Each number is 128 + 32 x the weight over its row's rms, rounded and kept within 0 to 255. Layers, rows and columns count from 0. Numbers have three digits each. The size before them is the row's rms in percent of the matrix's.

# layer 6 attention query, 96x96, rms 0.389, rows 17-31,49-63,81-95, columns 0-95
076:165138146159128102105137159046133080125169092114188095133133119050122087175124089072143149154133070128168154114122131164173116135135145100150100165113137131176174098149133115125118108171169125124117104066159148072178166122110167189139082085116141165155181099168128169087130102118131083120
082:168155140199123137169118106067159109161112107089157095112152084098160137181143174159142183137135145085081170144138121174198164159129142131062133158154149103112103108186143060103092130132119164139090096137147096127130080092142128184127098117067129185113133114171176117108123147118075144104
068:142128113089101123122101127108153164137066122181083105102137100152143166145132155187207110116140134191110112144091155162108088134104104118109129102136162166109155134108128147067154210073088226138168094117123146157117087156096117092164099117134111124112166200082089157097142135157138136145
081:098145136152095172098143132133151111086143036124138126157120140133074161153187146127157172158101095114139125059119107163098084149181134085102170166100168123140135155173110152124115171209144139172166084103124119114162112078149145148172057144158142120109089122148164095102116122170171173091
083:148141155157078143152122108213130114155158087083086087101134138077103127137136087152170104145148136107148104144117176111098135091067130173183117138112119168131120121106056104128182100084109141076149147111130128167093074179093108087151050157099125134169115121091107151102104126059145108083
078:174137076136133152145121124096080056101107136143190105165168121094184179112147157124154177158174126147078116141149102163154161133125152151096131145135133158155149172121118162121138067153139180147100167099080177149142132142102168146081068138140081137132154117126162137203173106060115182114
126:143124124100115073135134173086112137056097120110121078104097071123181148169094140114121143162103124125102202097136128107098180174150167076143109129101137166155064135192125159175131112151166178100123131114130147105149141164174097167097136117043169186111120149129118105112128088153102127185
118:162156165111125131170104112080137098087092100131191096090120123081142166137151103144103131116106104085163128155195117154166195094170125116165126127081121142104175113112183076146137072199102079158113100064111156119141116097137142191108122075103159185155121171143125100152134142088119096101
083:135098131127086106136166136147132126146123084147168091091061116155131137197158059152086139118149134119181132092142164144169106116170122110122155121142172132075125140109143119068143156152080106130144047172204069123129071076171124161156102095103160178165122142116126099100137119172153114081
144:160104097078106119098119123113153133125141124189075104131121089200162170170098177107130115125134163121173115130150179116144093181142078144116101140165113110089078085154121134090102108147167127128056125136125135077147152091131149131098192139153052095120139146184128145134192111206119093160
093:134153065141091158097129166167114143168138113155069169150104166149114102121086104113112168140108173166124136095126092122177134179139160167113114126119171111123112169142153147149125136084099124224135128153126190150144103140102078107102112094229132091103085127071115165117088107152076143172
142:130138146099166099140188132074189119060123107128139092130115120118220143129098129130095055114077129136147125156157105115126199167156106143081150136095111139155111105125179174136109080127156196101101134145127141090155135145152125194096170115120137121084149131158130122108158169194057123098
088:124101116128109069178190112126100137180129153110086168104174133096138139120090112127110115148136144154154069100129103148130168119089134178094086075121079108154174156106116065097176128113149103136130246124143110139117082138101126100157142153136143118173123122128092101144121181036086122140
091:124093141176183137157136138120094124132115155144167068107147123158177150134138148124171074113099186081162199164144080129103196110132158090120127105131103154078162114169166126154175108082165117137126130080143142157164118108109155175124112093078184190134134087133120207142117143092080122106
088:114153126142110150224095106175159126114121154105143124133179097141132162112100130140051116122120135126125173132097157113061077102122137137126111136138165119145147113157109146167140104095109116122119134059190150136160178131160160072051150101169107051128146146116176069116084092136088120184
094:134147119176138140159078182069082099167146070126173116140141102074102159156134125114146117124152146157167106147170141141146094124079124090116149144094058143118176120165151124100184119067084157102183065161104089154108135118146061144151114110086150204148160147094157156165132091115145132144
118:103182209123160124154166164109138109152155110126086122151142108154154112214147104158060095073113089119151176088146119176143147125137102127089148123143187081126085123125137193127113113144138157117096072138173079158136125148101121136193088072085120108159111133151151124163100164176143083124
102:146172109132142111124121193057172110162210118162098135101067146148164117162075116158135099079092125085089190097129137145105116141131083141078161078133138101135148119159142099143122114098119124145082159124143089122109124114085104087112164059093086165150175179105122116183137105179093120155
137:170178114097135163087085156189146085155060138187101119149145126132145179087159116170172092082176179121127183146136144119103144117127113129125127134179133147118133174079164128067125142169095140127148091158162068123121091072156171145151098079102082104145118139123159172102094160082165142122
117:148117174146099161193098123146097130184103117115125160122129186133182089096112069160188082114114086131155129130094091147153145089120117144127175134114073174100114118052151139123116117161100081117131219121133127169068091146116128134135120127148166131120133127070144078111117102105088208163
121:088183132188062156167084092138047075183136106124165123131183105050085127111113151108111060129162117123136131140137108139130146103108110132102119170160178110177138162157127152073141084144103132082133109123138118087109209129055133147159113104116104129136133141096159129129144119100177165135
120:151077165119103095103096112143163146162148100117210169047119150192139095151135154127171113132159138152096145194129119121130103134083067132121129175191149078108111153171092137150109185107121150115112169189137130092091125156128139083073121160096088136099131125130107110079100127137103089067
117:097146124160143098153201132122122178083142132084120152091099109112109113101056144171134112189101044047151089132112114126139144087104130074109121115109114109156129108138158093096109112179167133146128121134148113073157110123181102151108205091138173162190071147145161135153156150135117116166
103:137076104046110129081131152145130132135094083078117148110069088139152120147151130091128180158149086192120138163153139063142098155130158109151166109096176099104078136177107084155141135167126140076178112151174121132114135167155103107148123132118103125124123156096145167071179121135226137092
169:085100111159095148129102162174154103174105120115197093083079153155166154222099129123089128153070118092095109150138108152109117090139105150138103082142155101067114150185141110109118097141113075140120150148141166167153141130149101084090138106197064105134181134103138134097094098111158113186
140:128111091125154180166128051162158118170131120185135159165154145142097174100159180117163051090168138162043147119132109122144178144095147092123155137120135157127101126157089113141073202074113137087132164155137139135138139155099126099124088164110117073073145115151157156085162112082148152144
151:074143196141086163171118205120088143099140122121117054049135111099151132140173168136101149099089138112167091086095162144143111124089126157153106109117137122126088118129149108147156118099110117162127156072133186138096174119125147187061164169109127085159157205123161149114164097155108131130
124:121094125160175138150181168174119090139118180175152172105149063110156172173125156147153197118167116162114144126169101135211160115121177159168062123204138121141113171140146109061089147133082103128139186143134144119154109139183118121135119155154183134126141143157132076099111146148151121121
138:120128169127140149116140166204176125136115096153105100133125125139182119123126181158117150083169122136065160132125129102073136126209198156079097132173130172131088142072113169091087087163113131138133097056111111168128080111093113114161067138062146108146175121126178128151119126086127122135
125:123162097124105165129108155115098181127188132071179166117114152188130163147164123095120160146131143110160096199114102154117069188155175161149168120087160103174127076152162116124104100139170126116116079163103143109126126120160150114087142162103089157155111153097128136222060104116137087160
079:146120173096107105139159151072131135158128082119172127096184131055110181100149130123157137133155081123153171135121159195178179138128144092133155067092158191163174092164127129131163094139087141141167069103163080079142119103135115161143083108152170189135151095088158142118148133106119178110
104:179136170140132101081173095149191077143077096148086105163200086173127136168157083138152096135134156109130114068160113150134171166137117125101185142109129137098124095079125124118108175150144185156130176148091118111158089148147130161147081165108095135089072141176092126095126149161094123061
099:167093081096108152157161098115122087137113132178150102140107119171143169040161144154179112140178149074123133130103137124117131151141114107126122130151106170115173109066139132064165193142097066131115104183170089096141136122111112132147117150122132133070156132076130100093134168154219115190
100:090127131164050146141146150156137177106063098123107106127147204120153156076097114147169167206126160125116143115108195130106112144112116137170162137120066134163095105119143102116094131102059107149193120168109111101160075070103101156153104140091147112147113082133108087126117181164139126088
111:111098130111130170141148129147145119150145136147174093088121122107147102117131082141103134179061124164120104187195073164102078109149162133141110150087124132103130131167122073152082135127149135110088116122135149110107186175214095162097218113147157092159156135141158126066125188090088117168
114:106164154123146098119148116158169077159089096139150115143145106155121179111150117135122127075172119134099157094124125160072131135139145118110127101157124214146176138115122155116074082133091139106088126131158099112144160120104109074255068150163133134094097102161175193158107137126177138145
132:122114151094155099119058180134177139128160128124127143120089142161177110238127117102109092120125186121154168108094141088144169101157093122159153124136098077093099138088090200174110135139125182118168153144144110118077147094157136136161129143071134114172085149171167122145147138172174075119
128:094101166118186116106113152085109175127146144129159176062101126097198110173135186128085114130112089106092088162137165089108167094123133105137074133149106069056127103120148077097094137157143112133101120137217130139088173096163107197059149124117124154134125131122136174126096140116141109109
104:142098131156130130103226167147189115098126118150104099135114071125120171094124099127182133142146094089135178114090106130065085140134107112143145168142131134115145118150120108131136168200141122089122119089210123111125107158204066125194099081121108122138153132137120138084116157112216113107
181:092105146144150121114113130098140089081189172122183085132079140153119096156129157144092120166066152093166112193090138083122079123129107120115080167110160094118105116193122117092115089136183146132116146074140162168129188096125124153054165129145128126172170168143153150160099155146063097164
118:126119111102138121119117136109190127109236095165129121137139105137074152138115165182115076139136106118140115184106097106107088143097114106140192170146177118150081140179180136077046139120115163078182123154120092135165149167131092112069163141158120116147130125127135130113215143104151150122
154:152140185113121033088108111143136101108115134135103146150114150124141155113158140173081054069084140130087089076161141150136118136140110117080128057064159165160135148145104167218126095117092186124078127129106099137082077099093139130159154140144138160134160146111149156124099140162119125079
106:109130178063148086105152163097138124156103184064157128120118099095176135142163155178139177096110163136117125101154146077158212081128161099144103149138137150125168158096147148150050146143134135114103114141158141103142147161159196188193143112185129105123112152105172140105166166163149127097
119:135118118090145172112131152118133161155122109158118155087150153111172159112150098159102071088113106109098123135159085138156171099143176139051082145118133216145161177061139173095097115167082166130142086176093119115097127173134153134137129154152088147145105087155140197134136178060148169119
119:155099138070083103139102145137113126104157179115074155073128139114114170104099151107109062096094169145080117139127134168123127116040180164157120129143129130129175121178168136171157146059151139114120123125127167096109136094132096142096142178085105145108139104083101088160065068145083065101
# layer 6 attention key, 32x96, rms 0.338, rows 17-31, columns 0-95
090:110104155077067138098154141093102146105154097098152083107147117115083121141181121163139091168112067122124159066201045166135141173098113107130139095094124119108122143137143108113151108146109152176111115088173103128140132072133133153162146086116173117186150164063097124130108099110123035103
094:144153175078132153096133116127132056134100117137099127159143063137149117134145139169175158123134097167130198116126166115138133103074111111122136130150129154119133093055128136135126144150172136105194107170137085067170066128122117126140048086043129125189093149158077147139111185155116134137
106:174076073054126092079140081148100067156093135104156172156154083110119193088175148106128129090168111131170176114087117097102096135111079092162125136145085110122115149086120138131148226176106130147113099151161077085096103110133109107117100122081095118130109156140152108081121120128145094126
091:149133127155136160091117167172136127121078190127112097074086153153159133150069123075139140115166134117102193099125138163144187156164153108105031127178103166127120191127142154152085136118146103192104177107161084137113094111158172125134132127108134136112120178104176189158150147130166101088
101:099082141127094130120106139097126112103140099098185176108157139131131163134132050142137134153107136111106116204149110108150115047120117134180086106103096173159138129112123059215152161100167099089105106141119134061113121096094165127104125136147162142117115154113046093091082130104065161128
092:067123101137114107116066099118043089166127128138192104125153179140087160105099170117107088136136137116100148149121121190089126114126180146107088166165167145158160168157131127147156085124093137123092090095135158118149147133072118129108107191121121144118155044147154212086084126157117131161
096:195138169153100159107162130142169105161115087140124186156128106035120127064134160081155089125185133157136141089127094142092119089143124069148092176139099085113083202157114119164115148123107149109152144159128080146082114124186147123127111100081148099133091162178117118074137176127160130141
088:144078120141143143077128181055128103155104085187127121150162124127128155138153147126133039099131100086100197053152136098093207129191115137140140097154118107146153094133136182128092144173064120176156155137144150137122129105129113152144174139148158127130062162125123182090151125120170141128
103:124115126102134181117113176127151153085143111111104142128112033153138100137094180091138149142144113096099129069120143105137113134166174062191084148150208141147095146141111086126162171189139122129157084088134116076072113105121124111133105102125146154120117146054141191124116104127206144105
083:102091083086143122078169145152131137105152126117109096063078131159165145153104013163078111164099099133096125205112125159110094092151105138107132161163130090109115164141152104175142101167102133133125107142115115126122144106105062219090156081108108111180140125100142164125088118148155118133
092:128148076087107108118113082114104108159177158161155130139131106161159135091151184091155094084113181107082137164133138122115163141087095167113132133163164133140128164124135149101079167105144148037134187144092133145127166147125198136173101205146071089063099150122160167119144168112124162161
084:068205078169068169139104149111116156092069144138128122091116129139144155111117177129096137142101158110125122143170135127166175148130135152125128042182102158108051099117120095151107160128172151134097148128124110097075166132088174157109081128129183088140113203128111148167135149132101081092
093:130120105106114176125188163145115131075161172085120126150126127131123125168149147133157171099145104123111111099124152077133071106178225101134141119166171181138132139154152113142088138140174113123170188059166200140142119118166152159138097173099159098195121191151101126150120101178161125116
097:048106131106123124142161132091193079129133123071125073096090134164172169108123135143098110110121132087114080132144135129149134111172157118114123156142119155133141178130152202123106073195109149121142061101172083141119126085107074084164142128131116133125133110162205172182170139130180165095
093:119140085115066125108161083122151158195141127103062132127142123172111193080135160065180102108121147072169133162113102146099123124143145095097124132162147118194154134155184133121141110090158169152104132133091188096147126113124102107183187177106138124088104127099099108204103108106083125091
# layer 6 attention value, 32x96, rms 0.414, rows 0-21, columns 0-95
098:143110145116101161083197110145166114128181088083123128088142207089117186104124120161081155129123120112144108098103102165173086083168073135138087151092116146079134131108174120099052123127065150146132120123066091086120109159149133119174092119168145104145130126126077109152090062126124109170
107:121148125211135097166062118166099134180137135102058095203141110065107155148106123142110136146081118099116161123127072171089159106143152102102130106115131142159142068177115105165149044107090159102157102198143125156091132113105137115136097100145128118176087170103112125105156101102138085142
105:086143110153128154114073096180106144099124132113149122171157094158187112164157136135110162048114133173096085117110109178217106140093112082148094140116147152151094086153130054113132124104115186094154118133161111136162110183131156130074107129146114115073144140135145130118088095124119029121
093:112152119084137166121069151166129123108105140157110154073203110092169135108078201168146155151113152101131151093104179085139129157165120157172093175146141096131117146161150104117154157109176112096104119141160155097131165153151102165145155123112087115162152181171165170135231190127125119131
105:132088147103164147078155158086111123125093139119144123100127150146111151130106161061075156112188115101098134113193099079174162105133136132073089042120045190113168115088151085120132149111123154116076156131103125149167104050125125116118127112100174101159187130166157125120161114128125153098
101:108104227125152100085132145188161080108071118171081151146162112125091103155150098166119128116106078168199147126137159159134182133133082097062071170069074162156125109096085106124183167124132093131133144129148127167154129116160120159113152124142112115175156116126106089149091135126086151117
095:091054169109112152146098126128110148134111137157114115163101119157095155122140162126099147149082123117156085169102109147093068067144137123097121135130125139177099116201109098112141159081126087112127132138125154087134156089142167146070191135153160086131095118137142178019194121104169146186
102:182111143101194160130181022115122091144106168087092118114119124117165088119085107120125183119091075109127103070132113111140115133107169150141174096135168124140136098158137126140131159133159148115132136141149174092090135182100168128139166095144160108175118095114071099224119079091129098110
093:130153127164171092148081179121128183086078096105138100115117149135148114146179160137091155158125118157158080192129091138119125110145137114130151145121096132186167114065031125162097134141084031139129151108127096114115101137090121123181095103152145128142122087109058072172132105135093106143
107:064117120073145124091153071138157113124102133140168086132168151164117125088125148104116163153124129169123075146048148207133142096121069100164130097082141108075133144193075116143176128103138122163108138135111086119106100158145123101173125114113082105171214103107176156163134109118156165146
092:119111112115136126062151130099087121064082106114079101115098112125176209129137118178178152100107117109169154149070141100176128159136140116100162162148116142102104106122152096139100161113067106087124122134140095128081147107160096103074076122153158159094154138085128083105043056144119173119
102:139112113162174052064151172144106146128114153124143133150092190138114177160111139149184139153142160148103163119129113178130123098106156158097063129141100162115156130121170134155102160120112114165182164100117113164137070130124143185098186173174209071112100167133146141136145172062135154121
098:108103141153148138092155111075101079089113070178168080131176172094100124184115129172144154126039191162132073123156159101151153144149196100111138168123104125137108123105097108087116113119158073157173122115133129174206119112113148131125124069129150090177113149158136113114158133105184127137
097:177137110110114085145118161185094131132109122175132177129088089174097158125127090123088183110112112086127145125175198138099158070111141146115119108136190089108119091123182046138117206123174073099153157186171149109137163154084093110113122148141108132135155159105138139137133143161159158071
091:061129130144136129129087159112073075168084151120110137084099146160086137123167137171088189150121067111135121125165123111146113177110150142150152149153076136083113114114076114118191141184191145185119126122169171125098164106109087104126133120163162198181146135121098163169126104079088173132
101:185086142108084055081138127162172127090102188139133174136116161125101098153085152133113098191121144056174113120134137140139110138128127093126102160156126094100104119124116164158176088193138163158127057164135139129127053113175156120128163094086105116092158180156127059142148117107118107161
099:126118167109157095111127106116150098155113106102106121086109067138097124112146188174085146137178141186137106065138125127156113089137196151091122152130126160154139166159157153124081068167139127105156120070099152128122134141109092185176104153077182142133145074140158072090108126219104158159
097:073082149142148120104138198120171148096108112129114128090143120146113061102154111127159067138142094130113116063123178143099159134098192073123138129138128115129156118136128091086086116144078156102119075050113131056132098161079104145118099078124116143082112169060143183128125155088137132081
101:095069091146197104115131113178102176119130133152098086163184121151136130188101092123147132104098103167105141169164165142141126167144156116166134113217131176114142125116117142130153147114116187126104054090059137097097206156126095155163141103152120076143158129120144086145173116121140165087
102:116108166096143116113116146169143164122114118076167115145169161125107137137157083071145157120087169179150116099070176132169092123171190133103134138141089152137134133116181133123129108088130173182143072120118208129099122130129092129142145116116066060082135094081090166186108150091098095181
109:103183104110087108156145112147171119108081175176116114127115118079103153167189139102107156084127115089145175124111102099119060177128108138117082052087183162118122145141100096148123150093110088146099128102147077171065157152073188153157121101134099120164130112120183179160126090121118129087
091:052126161086179121176144122153135138148121152112129110095096122126126129115070112121094084151104164140130113143052121118133139114176135158104093139180203119119142085145116168125111096136070119135056096134143130090120160094178171130183119139158089125134113132218124171095088154124213119149
# layer 6 attention output (transposed), 96x96, rms 0.356, rows 0-20,32-52,64-84, columns 0-95
111:187085132179077126135119180148096146188181134123138093097140130146115140120127147180118167140107184133144135202143118143176143102170132149140130115106146124130114143120140112137041134103163133158102136145114091116147081078123111175160134108102144141111104152108118039235094160151085153088
129:153075137209136127122153129104118100153074048120138120153130126110119180113138158096069126178156112092078172150171139160183126123106133125102131122181123110136147098130126119093153034135166118127157110143145176099169165133115170137135115161120114090163154087157139187051174133138074118126
130:140142119185118104157118059124117109088123150133126129141157108131143172151174163176142204132134165164119109133141134145134121158108181108043089141139077127144129085092126079085170159094140121163062114137132098107116130191155121111149079153050095123150161164181116140131136106101055108173
114:121138086078169160167162176164093080114117166137110124161102089109120112097099124115146144192135073144117140137063157141090051128177122069132088116151134124167099142102109147100153136150160152120146158130116161175097212115182083130146120168195154079143166190125117132127147117151120101169
121:178129123111185124092128158082169139140079192151156124104118110122172104118180116105120109123115145151115111075104120116154133095149117149178199104133098143108131121090125117127033141195123137151076143135138062151078139026128118178119180140137096125189139157143128162156129144136170109150
125:097138177168148151128121141111126169173072169129127140126115122143155077140132124146131064125117122175176151099134130063124159133204098163095128104096111118114097128061114171086167179155131106120110123123161123129124078154178135235080106110120157147134154145168081180107177174131086131134
121:075103099184108128125166044146107143142121149135122224118068179134087126119107112109039143131117117122153075113141130127136134129118136080132120140185108102163151149140085096128103115123121085133155177125082109119127171095128117104119144132140164109180078123089125141078067124099190123200
133:160176128107154148133149132104112116114143163152135150174157132169125135130126086089137192146101119171102152108156091135134171104151222142128141106076155188122129044121115147137151055140142140140140135092062164124166081099105189117073092138108143085130128099092129110225114126138106145128
109:142149167184131118096126106108121202097094079078157107086114138065126094104125168104086119098118100109161085149212091150151144144146163081110194145120133126158149130111114133088116123158110060140132149148163101047124043128105117157141146085113174150169094073150119125146123138118125159111
133:104110125142132108137167104159077151187165127174183120185119190137150116118090101147118176140112137172132077177100126188063146108133099109102111127049098062088145204076142135155119135130148121106115160109088117143106141129167097140146120034128161128106138117076127134184147139109128124144
104:171103104154157169144117142102093087105086185085138137124156111139156085132157137164139189101177166142112176107114143109184152159180181140052174126135155109108158132121124089148138122101112111164104100159143088133102052078124116212102158109093135134083109124084149082104078131175131116150
124:095134120190156155129114163152129139094106150152131148112082169152134157097145080163123131110137103078130159072174141129085190134155137142166133106178120110086155132153147077123101144145085110178107165129160065148127071139144135154126138225140199119140070128081092151119131080081187117150
119:064132173155129141111170179121126129120155145171138134210098140143098099134084086181085129115151101150133085115125156129159145126166162105115153114134114130106121129091132173028103165119128101163113118141119101096197122117113143150128106164124153117203127141187120242163150155128165129145
111:133173128058135080151138109140161129087115120090111145120115115138067096100172101113140136105109108143120145099107169086157117117161107059127132095168169150164118093135116180148193180131134072134151070156101147194132196128109135130081111124171143163105140091040127126113117091175115140187
108:111150095124162177102122152069112073103086147087146092118154108113116115118147123106095110147105158153130109067150070142144155175160147101144115144049178160123129142122143179156153121199103183121112126086094131134142093127069095193105125120179196172130134168104115182154192093149117126128
136:143091119135126146090125175181173121127143102149094097137105112129144112172066029165160094153131091091199132116123106144115092102095086140174101172147167100086137112111126149130172102131200092171159147105135105121124086109129156153124119147111052150100140166096129157095181097115106059108
116:099115145115075136186127076106111128151131140138107158107157063107105124106121179122113120145139101151141058144137120151167153070159200168166114112106170165151139116163120121108099111144091177056140140128175108157134036148090061099114121161130187114191141141189126092147113145094139137117
107:070147075109140160084148140137133176125053136085094133112118106085115121137105177158136093103167144124145046131084135171087134124108138104136132130136141127125119095082187130142122158109117192112126153128159084106099093207133085078155108093079113183141171199101132191105153126101153135108
121:125079020107147127119149132120105116108061099103097162162077161132137166146127077106065147098126188158126086128138153151108126123166133147160135079123121169091152053098111132150191058113121199156137118145104105130138137177131077179151138131114175135155166130133112161114153174141150129142
126:120144104138131142132170159139153201134075112103103142159117197150142161114137132127186187126120122139082123219110154154100163098138173158130133130134117146147133130115167167157159124084115174137123150165104142166138070179135098079134112162043102135194119156092131139187117167097101138190
130:159147110151127152147116077118124083138120145150138108114122178079135168143187114133132098120119210136136132168121169147111140141161129093110078091122074141102104156123134125135147115193107059149061103053117154079144218079140145176140145045139141147121174110161131147149128073120126113148
078:102124138070157125143116116072147152107106112082141106137091092149148166143135110134166081113174122121141145201154140069101170115070152117102130060103179142119143115168131125147157116139115166186156046113167164127133112179094135141087117087082126087162131182084140178058140117171145097121
075:096154125070131181116081136104132121132141168105167119112080090107125102165118107125210105121103156140137095165151149077132151119104066138168132136115155106161129140082124171167121198144059053193126113108103092156116156135167068157089191134160112131113148110161132089183107128124155172115
092:172126073151107130132137190118167163141130135144078088123111207055125106106095113095149078157129097070179118143113106124096066137137130122137130119097139116087093197174148127067146115129168143122157094154150145163199119116135159096116083113153103143134091116044158135118126188155167128122
080:125102123176136088128149072116185174100144058164131093098173143157145116190129170104107144090233182079145123155106102092141162148093117109120118154149127132138195129156157194107153116112139165156109153136139113102121127127088128155141123094120162145121117077083130154159079186095182130096
092:081181125131092187136123168169159143099162057193134144172132137076098074097064173115125102126112135174129184126118193115151055163102059138129128124175147104162104150098115118154133092122117109133160115157100180104054154142119097089129114106158129127070126146146143129129108088129136159148
075:106142124087132130131136150085103100117098133121097145118144103141127167118178114177156147150142139106115194109189117173163069158089191048137157175092131066164175143182141129201082108083163156149185154162153106157090133116125105098142182143087158140119137140175132106153136167085125154121
094:099154149081166097138070131145149155168146110115124120163145127133119142106222080154196132104125146121155194136159145151147115111087083140102183109058133164084132144067150166162096092163124182127120161153141127136163106121180120072152150180086124125134116145174128073126166126174112166095
079:116184117155052122136092099172185132199120106092107112091153153088088150153134090117116110117122114127119169165144231158136064135140063125099110149118114055136116183115129126162116115164098149107118131141154112086088147146172122132151135122106173103150118107150144109024147111110137144124
086:114104102155042134136143154093176113100101147139096169088101098133101109177087103162116113140175185165112159113060189109109160158171138193115066113150114165168068140197135105115165100097182147072105128159147132125117152085124109127109138126137098098058143140093120134148156094123113141131
079:185123149117158167097052129116165153127111162127121184090162086088113154112130153093128113128079079098155125108142115093110041156147205094153075170141098121178150099125079151074138092141120062127175141108164137148125134147102165110186159213137123128153114138168126112134102143133115123124
093:138119114126086111110084104083163134191151152148157125109157160113072158159124127085101093094108116088186075127133076152147112090098114098143073163142112160175150135061129194086158094152129086151130137129180110139169221161110159130133122095084109165170199144146104112156146147118140141105
077:098137129058123105142147099117111120143138098125094083130107150150102080137075172075115126175119106150085093108152115078136113137153087055099177088152133132137126097125113121155149143110197126130111127065057214077137130111040108123185133096123099141109128061154145106121121153114144129090
088:174140100181209111099109094146141122120145129112088143101172143127170115155139171051114174081158123089116121128101088148105178105081111145131134135114145126071125082167192132158170148081133137154124134112181152097142130115157135077167043164153108129100095144077094092113103151196111123123
087:118070161101107177140109144158117111116097114150107124149143080088073108116156180107144096091180159140149146197105082102050096145129117145116101199089123138137135136122134139167131091142195136124104116109140140119079126096085168173219129109073129146160097164112125125074104136062128090116
101:096165145095153133105078146161124179156121146146156105164060203150136137151110105127160116155111084133112129111133153106150152118110111147109195118105127154083113136113114077148083175061096088192132116134085143152173124135094113075108107153104097063105103070186140099154122050168092143119
083:073132118119141149156116122084087147129135164118188127170069190154111111123125153097149103118141154166174089155178125135138130094075164118082208049121129185150093136170164148131075139121146154119100187184094086162152158093101108095109132096131128083161136103110124189169118116102107149126
107:073131192092149160145146182199111142134124180145119132137122199146145118118122100120123102105135167101161185148104122116075089135079161052112127129115135176093115141052132154151104159117210119164134145149135111127144128091076124127188170173150139172089119086124112178108127162125077127121
092:102129139106118101169124147106130094152141128158078174132198156131156157093155100081119093133083157145178126122171129207177112077126115115110168111145121093147117118113126170123159140158116092174143158134156083137117179143150129206071161103132129082137109097163156039133095141208092119109
074:166084168158092129128132125093211116124088149143116121083117083126115097119081188190164106102164099095139150124104118091090096162140134163075087129120105084192077161162123090164143131086147099091112089159192172160111150102157153143095093102166145126101157168083108128095107137125153077101
076:069156109160147149168141101085127131087158153132166139110061100103190105138134181173090111148162161133129171080160129079101164139107047134093134102148134139142132101106153057158095182125106118096135128128110088106139137060071085112069126094147087123093161124139109112172166099145144153083
086:061099152144147130121185135175106169087108147123119137162129126186141102069111092142058115173160120146152133160123107149134175116117163132123151122161122157137138119178140129198070130125205189053134177158120127149102089136055135100102175144115142133108116084100090164093121142178116156120
110:145181162122181134131116134156091111179097117162162099145197154072136078101118117078099148152132097103092123090090164148131070136100158119126164188175063168119156110087118129082145142117055137100201149187095129165143136115118113103130141170133151169115137069128131097124166179099109137142
084:154122127130120087101158129139137044135128176156177115146101146052162091126110073128119160058159134127195190097080132141124144106167089147109131211165131149121133164148093097137078161086125174083069118108116108155157125143146136148182112127136131162057130159133143136103158105167145096138
096:139099164099200094117143145081188125161094160122158140124163147142139175171133116157057145110138124088112122131117167097091226156133123144122125133131123178110163120099158180143139108092095170183123175144140150065096114097119110204103185091161111111093110109126077102147074102107138130110
082:117126148104140169182127160138131079166169139111154144160122125119141166108149147098134169095143120107122122140178084161105132088197168058170168132129121118130164160096129029163131105081052112157159052100131158129191098151125155124085125112083148143157101152083122149148126109150067108113
088:140111136121125091102147101074148149202126163091101141126142146185114133165145108149138157106081106092143112180131162124115213181145094063107075107071159142077140121145147163095155166068147116112141160126134149100132092154148152186138083145141066113091109155111060082111170111111124089151
099:131076050092163117095092136181159079093172118100215119148136156097150113098075162061139144164179101133079092118138166139137113080136110108144167093169154133131163131115125136152113134095144144122070117094127107103096156163164132157147073173151096089120080116123183094090139112147168097116
083:168108109114105105127144181105104124087130145086182107121143152150193083154081183075099181091127122123100148131111130110078161114166164124148101098160130132069127124094138164129155166112110108121149111102094092143053053162066136156210090096104135116145113099095114135146096137114060134093
089:093096087092213161132138215076105149115116192135132129183158117165138108117086167133196066147141154113153167142083124134091132129150122142122114145180064097120138090142132097193063147114117080103121164149105085142141145149114104071122169127094130075098120142140159166145135110136121107110
106:125119131105135142139128149111151121111117132137140061127151136173112185110116144153163085171087092101062153133137113113113078080186097119161159144115104081117137100123175113135120205180095126101137095107073099183128186172121147103109102123067140100153074139150132163179122153120180082048
079:133151144130125108117205131144144130137126139112130171102089152152128123162148120125107142074174168167121152102117181082178203152153109149145148097131206142104170075138161109174128129082062154117094091147130131082114153117148133173053074093157088110084104144143122085071109126112180095108
100:129118155103101111159128107159096147106149036166085097108113080048108118145099151132115107162151102166129173130114090137091130158142144160118141076131127119104110122211138118074155100157144163123165142082092091118112048101149077126194109128146169101182096106148144172104119127164099181114
080:172118135116135116135118133145165111119072156109162151142165062101126145112155067159206128128173115086173086157115134124139093111088158121150123187117135137218056156131060133099162122158134144056150122195135174120142193074154136122091120107082100139096166152138135097111119125122125118126
077:145155169114125184191151112132110141098127100123105116118098072164088175109165079150142051185126132158089122178125085131129079101102109185110163161133126134132135134174124121137102096197133137103096155122139154208105124112143110142140199153122154157136231097143108168153098163115134125137
105:185189130202156104127122121111162139102110086075184124103128168084175175208100103151080182143133113147126114102104176083140164156131113148119115127118110178128128156103097197113131137144116188114073188120122133092141068110151095093164152104173105162086108138140142123096113111117166157115
092:116129163152130126133149083088149111103191159124110115077103076180099120199112137124071161136121181057098109128107124094121152134066142120160064114171149152102144175078148097119112069130090169126168084086130072121074096110103168178145111116147134149132099139094154093091150136151117134075
088:120114128109159105158165104117170124140168124103106173090167083103148147120131169164077177118110143083066219138087137125086135125208123069121091118153102118118153141121112107137142136129057113061149122088148114097113112188172113124077114114117112101128075144139160104123148167172108163056
092:110122040157114071158097099178170111095147104128154150127142092120150146137105126158104120101172104101151137131146135135146147080208100140107149083124141082165093147161126114144175123167100123097106154114117123090108127143211194124077161100113085105137091200048190127117139097114138132118
105:192129150159149130161120100078098079154095143139178121139072118093160140180122129163178175131173141135123204143099100120113135154153161121110074186101112191138146129182091070123084133170156105118105114164098136109134066141081113095187164154161179143081155115119115184139125127106131132152
075:120102121126096140095129175133131205130136087165130136082154151151094135061128148118172118132122167157120105100162133147145074144093136119118205162080131079122089058147147147090098144149157092173163137141104100108118106136101130102068161084057127153182074113112097110171087177131142140188
076:113144124124094121069152116170114110169166137117109134095122184131066123126100072116126118118063087129093103126141142125132086149142092109193171119134138128137093220114114101104092143128125111098166097084079096165138116071170161176133075210116156128177118087175130145113151080095143170123
079:157146088143114108109075127089143162193123117136162106085139135112144147143088132157135142196104091160123126059128094185150123110162091156113168126088120100157089130088133102041119164155056135142142082157079114129191126154190099080153149141090111116128134104137189169147180160105117152122